From a checkpoint of a small transformer trained on Wikipedia: 36M parameters, an embedding shortcut.
Each number is 500 + 40 x the weight over its row's rms, rounded and kept within 0 to 999. Layers, rows and columns count from 0. Numbers have three digits each. The size before them is the row's rms in percent of the matrix's.

# layer 4 MLP down (transposed), 1792x448, rms 0.0486, rows 547-609, columns 224-335
104:540462523515469503494528504506454506518496439522503467515489371519550484466469472531415498553472572516508493535513457514531437484503540494538458476445471546537465456498489459518486489482523475513529411545425497495474493580470495533493535515496562536492404502545557600527478565544482570518537560530544523535505554589477532516590448477418
105:490459519530475518514489492446495518541523472482516564473564376504501481507503412451528499494540549509486524426544460485477454451509462505539494432460507550509506507490512521444483547580415495481472537511512475476538538478511532460527447492583438471495510574505464524499534467449526487502490542460567519462486519501537547434527445460434
089:420532493519447476486512526550494477540501507523510479501491525505524467538462424486510582489521468498461557454508386496527493512518526486500470489494484463546469555487527434491564409490435539477593562481513524537547461554543482485481499466544472530492535469463468562491512490486489495460553511484553537542469492532493495510522512468496
094:484483477493410531472529507455518434489521468510510533469468520475512555509574448495440588442579515481502500512511486534517473525481628448552530471454527527518411502431471485505489440509556526450540479388530578487557469512550451475532512457548430510491495547472493550501512532497516503555477493534489494446475504444525431520520494488485
106:525590475519440448498522449590522505492515526513540531580486504528542496494491495492480471537533506515577498465446421463457497499413408502541557522556503523495463510558583559438423464481513495536488455466518475466529504431558530505563517438516465500520482485564560491429440458511511417515530419509460565531526502489520539443536521505500
104:516479484514450464453553457453482494506465514509475529537491553489428457539501524563417458464469472488559607450489583425511539548533502468519496494517495539478531507489525447472505558537523474446489474512465457513511514445523464464557477490456500513473594495510471541535504563546537494556505498544527581511477507448459442543456416502503
095:495501488542473495473508498467534498592488528519465484499423437547491479465473500530494571557389465470510566461494483478489542477468515456482437502491478589451550572513520473464547481482456543620494456486543484519517534480425507514447533464447412452480513534481490469370463542446547585485502515548493484507491528504526569549474496504445
100:490448491431490509471442544565509583556502474468461490457514509583534559534463470487542557510470475470429581481553531513510502527500455452548553536528492449438473470484538525589548552471492470536467626510485531486459516515552508511520473460498513425433478484538496510519558492463531455485551472411466494495494514455505486459484527436574
098:506456534511499492491543512509469503538447489547433524493543418455457458425520532539509561544486493503493518512557492484546509488400479478495445419526538453595510507561493483546488500397443477504534462503479543557486524547496472475494518490504572504525479475461493499503536571546499574504532518539529504468456539511552562461468492481488
102:569528483544470533499495462530415561537492473481474527485537581441467532423491441506544549644530420472540461470583499489492459468514471525563479542491480473531431519539506465518519532497533590505501487573502494465530520480517486497504467519444536499413501531481536554425560526489441433506470482555447503522487560476500491519465500549508
103:493493462459529531500478524539505527555450466529610496535486615492499477509509438498538519452540481497516476482537525568521459462506499450529469491504482506520479555475497512487509481573502527510527496552456539567505473477536435481430496459518486472457508470448470597413563550557479523543536486581474488493473472474533457525544520483494
088:541544545497535446584563525506465565472497547539516503502461604493563497607505523449458415593482496479515503442488518476495478512484506472467482503566452561471491487530529492538537518521537464429504530477447496483365453527487462451430483523516565539487477454549444463539530417449559522496543527514508488559558524477588501583530642451555
086:502619470470613521562570470518494543452513481519488512473528421507497522535547491525554482531488486495564524525556546490474514453510587502481537507532560425566508542533474469500510486485455486512468548544457465486571545540468429454449579564521437499504476533435490523494497458464528512532548500526528527520518489508541484492454453494499
094:463541555541513497551499528555464543543445530524514513546482569478506508505537511515446471434475452447481499502541515517510497508524474565528525492509553395518498464482541531494512502511462552468474501515441484547501520531507502465561489494475482504497580470491478473492572511419454452505507489537574515467548410444451472513458464570458
101:552562514497484465552477560530527566578436524444550506464553513509521514439494500455479435488512539537471454516480492510435508540552466517451416541554535550492550486536528459586412506477557533509514467553494527499442514555452476474464502503515579480497477431440543490500542485534534520541462548453547499412485529510541513509482471528532
100:539477533499489478539431479477389509527507480430513497471504580492508509487494469472447535515526551443519585419542454464505461493480486541566478461477520490529475551620505489449476496499543528574526516528560526486506442503541554561474453465521576488558504507487506501412452553453469532486482511508468484459519515511460504487446447563488
094:475560514513500537531504487505492585541453521524479530451560507489501521424427522484496430499468520510526508462513465492487420478542527450474575411487485473486412524486544481492472521550523472521465441471455476482490553520523592434626444540450478506520531416535461483476506490508519519589506383528520531560465542444446445402531485471562
098:525489527469519507494459585482429496533471561484463507544490460533464488508523510510529539503483462418491535545524524413459395490543508511477482540455486561438484399476449531505501515402501508454488509483520514431456460510457494459474482511525503484525440451458535498493506526501491510434455481427513431436534463480495465454520475570444
095:478553489510410571451476507534544511546468528432532528463485456561474454512456488517469516501506570490516560469474495411539463575531465529530502457496486549468474453546540479520503522540498466552554499541539487482493522477482435480559451480492480466498544495439498538419521430485493532526505493459474451494512488514516465487536491515504
101:561463507546425500516429492459452572493556518530444525434464504491511480514453560515543501534482494538501513542534524473499452555519458462476539473540472452492484511547466469535496475427457512551462483510465535467533437536499510519444595512467557506445477546470513436504496538496549493471516475557487445513448495470552436618500504465531
100:485521426543489530504569518539551544460496505547471531458472513478509464475421448559499524591552452511499525469523424489542533546469450501495547469496466523493573497520457486472545428501587514429501462530456518477476481469498453435509500454492515494515525493527507480553451519466523516500489480579447491490599495489537555538498566473465
109:518507489458461595508494505528479547486483468456472518530521669437463467472533375523475475551465533500532468522459499455478517544511471413494462468482498480481428447488560486508548530542529526547498545540583604541580504473497526480426517457442494508477448497500481576437512525445568555520468538499488546440582513522507519473457517636475
087:533522466412508520499557524490443453508517429540548475530400531466548543483459466497510481484439541509501523464595543553493469519398549516479579524484452473550431549541501502422557520503523550496474574555558446535615498477529555441455571502526574505513503519433517549370487507496441572556516485551499529480490483574531437601516520473506
089:490513551492487489453428480460525494527470503552392471576503565495558516504493481423481505455507491426482486511535501449580521471491473503493423449535472481452465443466439536439421545470497543510581514496490458536544516505524471527519488440500456503506545492476523504538515535490499517534517558548501501460490483474433551485454497466487
098:539499496485544549551547533487546467509487464563375514508500457543568543413480491498467503539438469434523548443567487537501451487448556470502534440471481553468535553454514446495487556613471442573411534468528493513467562446553538458500444478504466531535492490522512560503555537546508500557463476512534467467478531517491493537574594473470
099:506472471478516542474467484535539445492447430490401549422512512512544491457489553421516551531595443519563465556561586489489447533493469511598486518557418511464465416499438523545394487506492463490511536465488510550504471493484614495482494531513560432526516545515491601489534486466472491511456514466517552455481542441495492477452530434450
101:499522534501463482522568527540507465553505454495467497575519431513555507503538484504590482537546522459470534519471483538510531471509579541542452491476535436509564511451487512449528467408455531530516498391452468450499453462542433453465429456572501592458497545468590571520528524494511465432495521502536502581527493505537514453522514500501
098:513551422512551480515472523554481491543482475525512450544497503506581453494512545470535529543513464423532517492488414419502515445475477495575450450513515508445515548577546501561545557492488558546510459523505495503465521560520556528502464471505531447483443498522526506524526498532445467512520466392495499528547536527535476425491516422518
099:484435501473448491458524565511566479499485446487494511459480470484534453487552543533511421560530509510467454488525558463400607494485526493413513523487554489523517510522483480441496518495571469491536521490537543519483470490433585539483508500447493540508525543514505405510573443507534497539502517461541452506521504504538479477516560490519
098:484580434523559558508511504580439537491488444453472503530413511487511459590536520510476477485476572476485465488538552490443468534536494455576499463476498545478456459538448512486517490560504453516522406561425420488476464572459619466527533542481520465496454492490531541567552487486509519492586499458569525495508544542554482474509491510483
107:500477510407559482490534504458399469511531510541472468567421490486456518526565503499496458491457524478583490474529506481475440527468566489546482550550540508488492489527473467507461542460457510570440570534478481563515501395494411494483502431508461462605465473495517480452531467513573445397510535490468450454540522432535540602577510506591
105:510531439481481572546459470557459502501500493483486540440450551511519515574502523426477561541424456502489440535444546500448544499560527507569485507497527630488424435480524556529465492494511468469518509523481537511508519478485521540512592526414517535519552480582482446497599511496502532522460526585546511497566582467510485537583512548534
093:454493549515499526409531509546563572477470515536423472461464571495473490421515452461476498483508513544511446517573519460482488575470469460473479520476412492526380582521514483565426567481488481424580491514408518532460458510491596495555521539510499466490496487449477477452544547520494523478523477486496511485424408454521498534491602517511
097:545496514499495492572541535438429478563514485450452504507475509495515567423544554496508514498509480478574505476471520546529444477540502490504468448465459503509560504513560511550504524404519504600507456453502579488553504485477531487439503520510421474492482507514603491441546545496470532472499486497545525528548526531473555489487486503567
101:574433455475525475544484518432529554422547440520571473458527583499462573522475518484494495534480539544499551513412509472446497460495456554477580517450547479556481515560534534527493525572576497487538566466469528472449502491472606537481515504491525463599562470499464486448535485582498441499492455551426523411538448506456474445526502490493
101:534464514481485517467484552492514488407528469459458528524481360487539477536520464421511488549555448515564473480515470487438523484536539453537462539529531508513473487569480478540444471222494503532507436498551511484511470547502535481474502440493496485515441489474515552470536488462515486523501432454482481570505510480462488513556501506583
104:473542524503456553473512485488561492486565497515574480504518634508480550501509504518529484479485510465556508436475507540534474480472556543481561513480516514581516486501542495477457435475467479520426467430565567488585548545518430441481492434524521534500462495514554526443474476453508526504483458616536427440508495541462446510521421495520
091:455547449499454518475494580529507434464505495494504475471470459483559601584466463503481515535587527450511515461467516452465525547529460503595479481463488507457503441549512485469580527445480511484502545509500491456470527539482657462526508473520481536491442534423482458484488515510470511529471456518510545516471474496528516515474508543487
099:474439517474497530459495483453581524533528492511551521545522503489491470458592476462441513484435518457481514409489472571612481544537511503578485535531449510461567475567450407501462545535551489485556546494517503452503533482532550473462483437471528468440511449517463482431521521477575493527491524536527489463530471516475503483544505482494
101:461430487562500506501516496501538483472495532467450472543448494524432518466487460526467455477466479491565505465508501529495478468539520521481574519471584470489394504510494472549433510553545529496523519475495531487455553446508446502570510497479492536466450486451597451505527473486525459553539513530484451535546528486572561483572620447442
097:548487457574466448540494455465455436522482456480510419486502507509573521446554511473474444498530501515487507524565541551558565520496489416566508466503508447495468491481489491467462510432503513581518457491528506473529588476546550478492446439584548509483534523421451506496541476498446462492454483461478548504504445525516498479495528527517
098:500458524510516513440498446571432511526559514557501466494581449465533484466466507479516434481508480480532495442533456586533481507471456486591513492482464482465446481505578555508552474537498566463425502493482475531471545431469593504530508409540473456489574459483502546504458485546563509501475466504500493590469491424512509533510555512463
097:441508547580514521503514454508528554442548581424475531526460521465531464538557492400500530517523446500462486511516515484472446471552467494520441490498541481477433524521460487527509462418491465548421537582515523456437537483442517498443507461533500534510548466531428456482500470494481532487520514522453471486469524472481578518465512475515
094:521513549457409471529478493460488553494470469520378551506510529467551486575457452478532496508406459528548504452574529499478487449472514473495468508501516528561429507543522603482492535495485472482495468496545465486463525559495474526465448568554580435515455535569468515460480477488449508579459454499466563552555495422453478566500572549502
110:564466420485478566498450443467529452484486485495488532566602491465529517497389458532491477494502452503470514465423523554510510524461438444595539520521521553466473486526482462486514490471516490496528477548588499521522508548527483399542524501420524466458546499508516513445533525526492473505404522516435452487547556510492526558541509518537
098:475472424423520504495545466480558487443556467483463453584597431481496484544487503459559456447581498509521483486548470574511477452502542586451469508503509507565455547506559515569529528519502491577486498460424560501457508506491552503456551491543473512475519491594550444523580475466435553397498505449469475469499451505483495478480463511480
102:505432461497526570548508476477601454577496450491413510504534430475493485464475427528520525523508487443532485534477431424465477494535553452495556578511455565526543508545554457485514502498539516468471507575499497513457489448520528453520513506484488517488540450522388534443496558548487507473520500515493487476536427514419473493536491436512
091:533445512518471522520533461486564527522516475562516434482525560475477476519456539529481482532491535436486539456503438538502520458509538493530520451472457593442490527529532505539578534549498537501489461460496566532507441454586527510468491455459473507505546445485481571429476491544551445488521533551462507524502498523468501455495591480471
099:456490494488556442520520531487375461462469507505461437491491632499418448520397495457500518561434502429510499494517529501504525464469493569477586508487497515603434508524577463534511545474511558556479468463514467499511469546540478541492544397477490499487559445530499534544499503533545483416499528513493460475464586460520492501516541437532
097:503468418525431507454531485511479498481561494500467443484519409518498495544525466425496488554512493512535498496505462540470429463409489508480482501507533549487491489500522527497469570496602548473463492540466449549531538482504638517473514522474445456614502534550434534492510495533507466534463560498485481466486496500472497458470503483532
102:527598519535436492473496553573533512435553464475567501472540428472436514556508538557547474614444490473533517527465504503476519535506407445550512549483533503490502504485547447481544474404513448512476513464424486555384552507440541453430521525545552478491489462520521499556449495558502535437492553477447554483488475508498500540541501538529
101:527528470455508536515513568472427484526518430417502477484532590512504500456453506470504470475462496530494536539437568535505520519523489516497519541451421501530576571495515442562509515243448493539516523475441497438504537504515495482529520506540495475492589504519498480402531514502428495450491531501515478485541602581516534478478482500551
104:530469570496487552461480475469558549550439499524459471544495545548493497473468525476538513501525532504491542444499398477513506468471490484503490478553456482525532467519622466486493484571485454496542487476460483536555479481497540523545496564497513500444473597579480488443510484530455556484479540476507518459417497509484528524476534485504
096:455515508516467513586468537443565509481467565532483575484492460498509463559541508459519479499506447500463537455531461448491495513461512465471519458500482475520494493430448469507518431453542481458464540483533507504447502499544519446560443492530460466536448548443511530459511484511493538464590516435560460460604481450511515490605500545545
100:573475512535513509508491488483558515497523490511484501498577602458502515518456602491574443477493523454427493548450488495464567470513543477488489449469507484484437490475513506486529471528459548522502458507487481539504518432535456544494483545588568506511472457464439423486493454435495507529468520463449485465460475517469511502481475494509
092:517498536487511554547530559523473500492545588463505511476496450462535501485504514495552540441494509541394496503530549542496542468453522520457508507487500529558559556469476479525523556496507521534521538472470443495512544506434529527506447471457428527445515497496532492553626514514506496508452506442525528574533546502449498514542504464487
107:609459483511520478479437533499474558493494518500474432516483550456506459467572477514568496555455537547481436547476538355466491451494544586480488548508518492480571474581446500503524496547476465610514499479480473442478538534448606493499501519498578539476487544414457458532502423518480497523463454476463502496510540496513484459453486469526
094:440570510504450496532474480501418470503468520548517510484555508509520534520493473534453445480512508482516614563500487474483492522571505586524494503509493506480520448523435491483541477551430480554533491452520492385494545474582465565448506456574494570529465484491540500494512476491481467462465504471478476509515501491509531557506485521504
101:584448486590491542487532557482506567465480495481511528480540463472427457488516453509528508480495521512559431427484533570510529492576495483484507553442536492520531447517489492510479555455508481426443482509439435505544486547491569489470492581498497488538507446466450604458513548493499552523503527490532482482517489612548494502500525454516
102:537473516512460471499420518547513469402450530509530511509490462475514533507457467497473612496485481505444525453493499551569505508488524478505542528528459509407513560550467556454524522424508503535492460472523565529449586518450555451422419503500497488451490482482496473482451490527506527488492553518503505535513465528452539540503536443508
098:438512491545499473448503426502533485504530547508502521534493547590481446502521515547546509524555487526509401487530449517477487519556468553509506545502518505482518592553570451521497511576549553437468447454475557501506436512533493474528512512496480422488492479517477485515549497534544533501538479526553462417584569532578508515554595445463
099:514476522506522495509508469471540471522480469574508550441495538529480466526517468475534627497533487442482446476482396402424557501473424472540468442524547576512564471541465446488548511493580494572519500469533534506532453461473508534450498499527461475553508520558488510460475474488471549477527546582534501456498585464497539560499548579486
099:502523461504514528474606491498488527462540448453474479488487587462510424471493524460540426462557478530529472445549516559427529508502462571571545458547491500532455500504536511486510548475515560457468406512491530556507618510489564572499526526522481486503520508522547518511484361486490525485504529502449559545578528591470543483454421497476
# layer 4 MLP up, 1792x448, rms 0.0537, rows 548-609, columns 224-335
100:416501462550488501504481447496493429506452511532602501550461553540557607563464520511483481472566537446446490513562478456541480516486407483537505578504499472454508500474596560516588491527524472435499530469550435487503503532463462496552449466496465531480521512474456450530415495515505485469440473535545443463461560469528479542530494470498
085:524494482522514551494518524461526438460505454574528511493451487547603466458476507488430505450519491535521491530406498567437490574506516493516521462589519547553514528449476459523508496476525507508442433497529532542463499484426514504514523579551445547484528518537429502519481473451516463447478522550520452508493476450512488489498491493529
094:528513498476540539558515482519522495571525464564498531490419501484488451567467509417559533471497567569517533583446439494600480498560541452567508503468486514469455536488558508512459498449509530540497480538531416471448487451559487487570526519557511550479470549493506468511477467516518572548393472427441534513531487496522511493507549522450
106:513558523507540443452426519466481559484430510549516422526456503482418549538464507522473503507500460523550477476486516464465521568461487547574486482537538497500472465584527549403401450462506461527550472541448457499532479464453479529478531459530500500475485474507509435486522456453520499399556534508565443516548493491568527533527466436417
106:522489466508535436514576490475529575431552490482537542499444497456497617437454510561453541478531513529483483425510451478608447465509473546476521491496531471528556519448530486461519498459460484423499462492479521504491505546478469471545469492474475543515548490611487436529445512505451455482501527537539550462596445517490573523509504514541
088:454432508533455550442471443463509487519465497427528587536494517371603517479567464516546558571598493504520464485473480528569469479480404437516532450488474535487498462449523491467548458506459491499445429495479474476437556460441495490593504489577522550486489467502508470533462522432429489497473513511467471535466497495525480517536497495490
104:445481515465470510487479473543441522467498518535525422514464440460510571525435492481518479463522450567499547468531408505509569470480546470596555454497451460524500451522539510565466544569475547428499501496508469480499538422500460464507495548560528548460481473446570493492465458445555481461493508488480551581450482507607546505507527493492
093:538504477435539538442492460430442516415474531530560506470577523585496527422465538464504501464529511506470508496551513508524568525440522527454564553508520487459501432560530441466464490520473525497485515506480507484550497541500507510523513442484521558536546488543471519482481500546511561443486524456534495464492416485521493543490433493477
101:506534541438592514525531505533498455465492510455556536472531489572443504469474429512554515523460522557553462453476457483531493533495452487508482497491496497549490560410497530457506497454493590503425537558498452432489482508437503524519479524489445515521502512531520431460457574475456519487446458496455477557502520463525505559487468482520
101:444503584450477425471514494515536509516415558543528566532481487509501512495465560422501458483538447472517510481482494507540499468458543498491483554555493522451539490422484560457483493485548527519473494518386618473513484471525433524504520427453448486479551532408480507499404438541529479509504520557441519510520430455464481615463510573428
083:469566501446477566436499456534469481476447505429474482502486447463482535501449587544537518488474470489486486557459599433597510537579491540500427522500523519522493471526471512485501533547506557509449490543466501438490452422534432543577519466458444511529511424447492503525479571547449471452534473554527545468431498560510517511497437519494
083:524506540501539567474509506489477468502480551490500479479463547465535522516560499447518555519487580522548573545394539510485562577503491569521485549485493577543465449496505514479462519504501520589571483521530439461527507432530433470472533474526489486526579500454542488517563551567458488585546475442525483499454497441483489444453459461495
092:469523501441508624495477460385478496490549454422483439522511483533548500482487498468514494416569560552542594519525510524523533499489455504479428506507505587424516482509434432471479492547509494564439460544490508399505487458539495483535461478435434510498436456505560493534495484495476489580533488536494395494486509533589509457492524455483
101:465511475464511569430563452507461533579455466458518497559492472474485565537453551533523495398479487489523506567434510488458504566487545524526488560478523594515494472533499487533434484543528534418425485540457430551532529442485468491476585524508525541462463511524496517431526552554449485497458536491502473476507457588566485546465492550502
098:513543490500486468455492445539554493503557437462458528535502519412487522448556489537482454426496510486536429511544536456435502525464511457513520467465515465549531497519475501518501447540517468501517457500479527526462454520484475509490568480474476570516404463456478500511491495493458492453562534464485444490382516466474538551522415516502
094:447593590465445508551479494553481503591499517456550458554475533494453535541502490503518491507483554477497536552462468507508491550421484491580501505554499588494599527464535516467483506488509569513518544491547531430530417505462481580439569511497545436508546512496552479543455522486490492490539519491476493451616470498498495536502483478445
094:512525532482517512509494497404509499593524543468573479492412517529523505532499557565458550515529459501550465550437513564570581462562582529470497439552593505517528501569519490452458534495491516509537532458472512474538468503482466516451517560519576514464543520538524460538400524567544514555482510508447505486446438534500450460494446415480
092:523494486523552474469407480507550553472548526596498550492488534577451522584494523410497538511471504540546536482486431474482541451484541526574468556500530456501481482498516481488541451517549482457461543462481500480536425510564473531494513536493509547581520425475423470444484466546492555486602560379511484448482540499479485518497554489524
099:427528586442540480545522470491487512518471462500508424549499507500471524445488438483534521518495528540516557508553522529449463489542498472472523492538462530469577424518464499498456496511522528474542497525474489541472475472446444455462471475517472483502407457449456470448522462569455420482487522570519465523491512487451507490414521523513
097:511513534505540556458532454478471480474545514581496499464492517514443448505458463544502486517478483511528488478456524517519503429433532555536455580493544496447507477528499449488539487466502531428493492582562582444445502507509488499445505529483464528571507554437472457484462498479539547542423469569536447477491484403450504496478462492461
109:537545485475441498496526473466522534578521468508499495457482502470584555497546488519487592455494461564503583544546521557463473446468545478483495490513434538463470497529451396492531510543542448524512407479586494515587552506529494492530511509488459510498561512517419488421501494545504528498511530527460474432545420509520484489518491533487
089:492531536512464493495475466425509439423489489522549465520557486529532509477531474489517489494494491461502535573501524500536593527528532469468544509515460458431453473511503464505537517571518465535496585493545541527470480529502497628517456481472442478493530515440410455559457414417557473556483531534469467467536514422502458563503485510473
084:447495506503532522544536530492509524539512524538531503552477426456440540499517472483460510470496453497547481533492485471554555541464501462495444478506566562540631526444483421487484521449434521532553468482437537435437547500456531517470485541572468536452537506526518503502505590469500447470537472489486501444528437468511542538462470450456
091:466533483485463532556477534492518427565487540469493541503518485469562539473513468521557499515456530421525484516464451495509435425442476504515522579560441495553538483486529478415602463563559476423494493531566458487493533530499464531456464471503466499556495481534483379502495567501466537522516516493554499452516508556542505494455489490544
096:455575494555467577596460484471478503477495517561529508493572489487508562554460509457532539552473536471484486545601431476465515451538505479577557471546520482546449550505472493499546506527557494501411525485516470474480528529522412471481549477546480543506464475491492469479455472476480473487484607462499495523460482528539493467532411482534
098:450506504556548484438603490465480489522547530498508501517519434598473525423504564448448464524500486455474533445474460511503411550490394576479521442494485478448444449551514453524480478470554589517547562510485459501547493529508494480480493485498486530511499481564553484449516497537537463462497551502558513542541516514478462523425496547506
095:460490453524439469535537450442439454481466495455614473579516497495532558417569560469513551564515557452558557530428531465483514494500528481508451535502523504498545433366578513537582473530431496495507543531585517490488466528489490544539500512542468494522485458468493430575473528483502548495468515484585432521526460465544470466541506428463
098:504479512479519517522510476459449528502488408475504466527501512468502511548527492549475481484442452551535466460450475493456552495522495546542506540510553507507550459525524478509445508492459561518574464526513502515508498381480468430571518518513564535529558525478480471463489499558471487494526485509433499465437512476491502537522481527487
100:478581493533458516503476489539487480514539466436460467488529542503484489401524461465524574507568543530492576562512525488449574520490453428471429470549514576445469507491496488480564529576471446458383531562470468512596570496549507496526541493486536550443481520556536510534487491526472524534484450497532526468475445552529506483536492589523
110:432542510494425503468479476489466447439500415535530492523515500490570541568502529503522500487521487593518502504442547583501508580482367505553523547568525506473539489481499505437476436497524443583518557510531420493533492481437481474473502504473533501531511462430492451525482479484503448460530511471476527474520508579544500570506467485463
108:524515454467432542522568477556484454462483497444498518534420471520467549518518529498417446518528490511553460480532469523472519545497566439495519487453517529535446380567556465538446539536522505546490463514492501489499506460461449479558595520509462495507515467481510472516479526535528553497544473512518541490461488537482469572450468552534
094:508550524470482521598465481462485484520456535492512463548533456513586465505501537475542421448489476469521499496512467460432549510512541501567555475496475531420411534553518482479562519552539500555516475502518509522482533545543417496457550494537470513497522417498528504504504489478512509421492596495432465500543497479513528540515499528497
091:470549458525487535451533467432458512476504384510540449550427528490537601453452483510458484565440474461471473466519510532481489518476466443593523501465477572541505520477512543551506484509428538509498488560496450478473541556462490516494506522544523488520572528524554508449465495422440483581455444508525445520510505581515500481482483480471
101:499502560494540461500515497560556504468522460603483424531450464493547458425466462504472538473507520500532514437511461459533540500540558486582478537555473529482614479549505421480489458489469511384499510539468492418561543419502476421522492565461455552481502538484487470525430433518510520516499591537475487491526506515448522481420433474483
101:473511495521514464475529497420469497464529466453495554507479520502590551456463475565453503422546513520479527411572493438471491501512525454529525504475486432521462501560589490488469475463595505453471422501507524497459548480455480533483542490465531489481486472522569477525479549542524507543424507522495501536508500538477560511483515516509
102:501512531478453411511558465558463519505519538520483489476502477567494440449489508436472453597438507527486522461516542533486590511485515433528422475492511470446513455516386478465511531492487558513437493518488587462578464449515489445502505480555472467483512505419464482501517437521530521526482554553485525545490485508484486465403523494491
091:497494492562494523488560447468507437494443476480525549505511472571557501524485489458577562460514499547516472481440486471494519472502502489564524498566524471518476470485451466445417519523407465521468505538481555535425473521482466514475467519522505509500569512488477458468532497512514534537477516517472512531522496456468549498475500512493
091:577499536508527485522517497458444552574566432535506530490530505455558486496501504458533460471484480553514546468557461505491520567418488547513505511447569547526502532579495535499531517509499514589532515485561506478517497458511434556431507471553564511461521481573476480528509537423529535475538510439556467475501474552521547458465490478434
106:414504442467508455498583496495454454465450530536476498443470465585556586521495552465463475481565496526552464511502537450469535525482511550531510584483454582519494423497520517475468552548552515459528515470506531487520537452515512444560542454499512535544453451429468500558476577510492508495523517440472466483428476461590489503477467575477
094:563529484511452491472499464412477579556510436506546460514540530498477593547553484484499544462470503593516436458560557497469513451460563490451502574531516506529497444474445485494438432484499441423512553522463523537540542500458493510496484574544479513475490530533471471504505527506439536533573528538517504441425422467522519442537491510439
099:553528477540487501579483481469519505486459483507522509502523461497470537469527541465419588505501539419496502535470495461468537476558479549483499485564527469489521507477476507523509530524477494521535556519548416518504493455505448547494473490560429488494482456559540501503511526601503484527551549465498455552525485498509465573461441471490
102:519511608563503462535497490523457510534429474511495555505512484487481507535500547531518571457558541556428531485507442485554534473509456562463402510486553542483490470483447462485416500511454508472489544484575578525470428468491499462478559470468501518505504528438436504556478501569476464569550463434464439510496467530457534520449504473417
094:412537514453533448553483491510443450505479491474495520514568480557550484518488497449542471528489494547543494524455530518464566450509494495535557483541571466515457489514444522520503478497590437511519545512490534538487457501534491433522543539546579534575475473487518487459464530451477498474529508549511539480484494534567486505539437566470
115:515490490591429547527428429509495532520444462488545451480468517577461593546464571574467559446498530479445445507513503432499574517496530452517490494565384490511472411477467532566470459560478469538537487468520441496493437486530472458479483487504554552504517559503505451461540451514492456551490540447587505550544486510481504495555475493468
096:513457428519427513461459464407512438486491544496470470473417523472487467432623447521541509502506571440440509509480589506540521532514543488446491546506524471519482478458450504457430548517525506491515446599437454511472543460516506496538526511528490501516586537558467482524544502482427482486505592510523474516463348470552526474474491515450
102:499499461513548497541477483538480496471519460545504514553490508514539537445455544494417498436496517485524518441423490471583452538484479568497463450509475505506574513521502487497452529481548454523492482449541529561552507498561469545463436448529500449517507502414448442460447501472546476514457532559528459497464493555487548535470453558496
089:527546496492469446444519467435525557527582532518599450538613467492492492457501575463535527479544529609484523506458450550524489600551452494551445502576538497434536545467556546472496563462513456525474546519525459498425563504533460442482446510468465491508497411467511472570514520476470551507491493503433557446600517517492496502506521439520
098:546476488514495528451505467531453490472521439605484462466539507450470524510467562486501510421516484447528546565487588489502543423549491502462518483522498430569469504534541534507480448522464502528517445470548486476501466442547466573487585498487521521411512416514533483492528524471566506458580463504522483514556535446543547471571485495523
101:503479501544469474501573473547507448486535468512398516472497468433507449511455449559521544434481477478504509484477446512509461523435480581560488470495512576511467499510542464436530517566529448394531451541477459446534479469476507466528550502547469484571561472434556477495474537516486462472451534490453601454522487556471475439542505484514
101:431483486507437418547531478534566448471498494503522461544535490494494547563479597491442509577448482458476501486544518515489504532470490473479528516482522479489537461479486499525455421499426477494495482489565490514492491476531399494500505438522478517531555576504562517494558533498534511589442577510496559489504472457504512496437510571517
097:538546546529460469508422479474481471511497446524532517460465556547530501412471485556466579446558514454518481497475504510544479478432447457537540449577477480514490525539532467498499443514466539514478495492503472500469553511475503531516467433527519508532570444546515504477477495455540485500483458489444506483528504559465551562467488512456
105:475530573501542517511530491507497535539455406469526466528513521491522509486423551472526484463561543494483475511489599494555523481506579437408525546507533495572520473516515436480536454579432534476484438460542476536503453466505502552537567518511484567488494517494450498462476473486586432546481547502515462535541461543487556511419491414491
097:447498506555557496464500480418493452543610436517536509573467458501412492462470583521553513520553538463569534485555467449467476441442480509564473436513521476524544468462559517476524529538476563510468455497441438489488544465602510434432533503527415461528519518506542500494427450520509504509528526507508499539520428566554514509512527507489
094:552448560582502555603491506485464536521529519517501510541512496518461499500475423491576504469535472523541438516522546492510479465501490504510473514473498560479450541495522515511456457499509465489559491515479507514541485428448485432482481541501476492522435422520508497437479525514518434505542528520449516540546475537513518566507438536461
091:459524486575488565447457487531472535567585388494441517533477520509458485489467473449504578461482475549537485540439469532541508464469511482391508468437556477528439514536555514501451458525480533502470525527507506448545559496558406535535474501529524483534443492448526446413427503450432450509481466542493524517478517473495547462465491531481
110:528580507501409484479418478496528478547529512533471433536430524512454461465504501456515502517505518497491427497411523458540505606426558550495431498562496539501492454549462491554570415545529531474486486560518503601527524439508478531517548480511477505475451538492532481493489493471538488538443521506535512494516486521495564527444449559481
093:416557494480554442444544480520541497578486565472487523512487488480508482517453507470506428502452558537496493505471562577454511495461413548536497521488455475459522469449501524473508480478569552564565528502497485475451478521471489508387498506551526576496489523431521475562532501538560543531465511539528538521566504440466519531480520486505
101:508538517580501538519510472550433499594530485530551476532544495512518574435442497495540450544569520498530543543522534483513552563513533512520432475574514462472479541546523537439505454583484544529518577562512483405543405530458481548557504503562533540513628510504508474547447553493448459482548466482469531438469434486536458535569486486496
100:387454484484567496555544432425455523543441557457542465488455531509538544497516555528517491533480521492549498527521498531442489529412487472453555466502551435436502423479592507569509440519595510488504522520485479491524457511472413511516566488453501506484551506483510472572476519553479464517480456457548469544491504520484454580512539538517
095:465483495450481553525548472497489481528537483561518504547421475500502496504470540530437543515534550558426520536524518537449525523508482512548533499521514436461526535582507405493533397547559480468462463508459496471483456495594489545519499524423567535492438471511484489520481567547479494490537422513531491521581473440587518429490509481528
105:482456391573489474474544508483518535529453519501486526481437478474481574496474495496478507494508455515508486580504496495464489498528501506534496509562528494462487550547502512443521489545529547478534537530474412498552500535553432590482483562483471597488513499572426522458506466406516443495540512454481462547447484596490590529456485497519
098:508448468465543475482432485595515524408515458545472502507490508392582438492472506501526470438569543510508481485427505512576514500406475567505555535507447457479452527582580494475520472500454493472496451532486544495513518438495474550516551524484509505465482519463473492417454491489465435539481566448530479482508511444453567452453502480424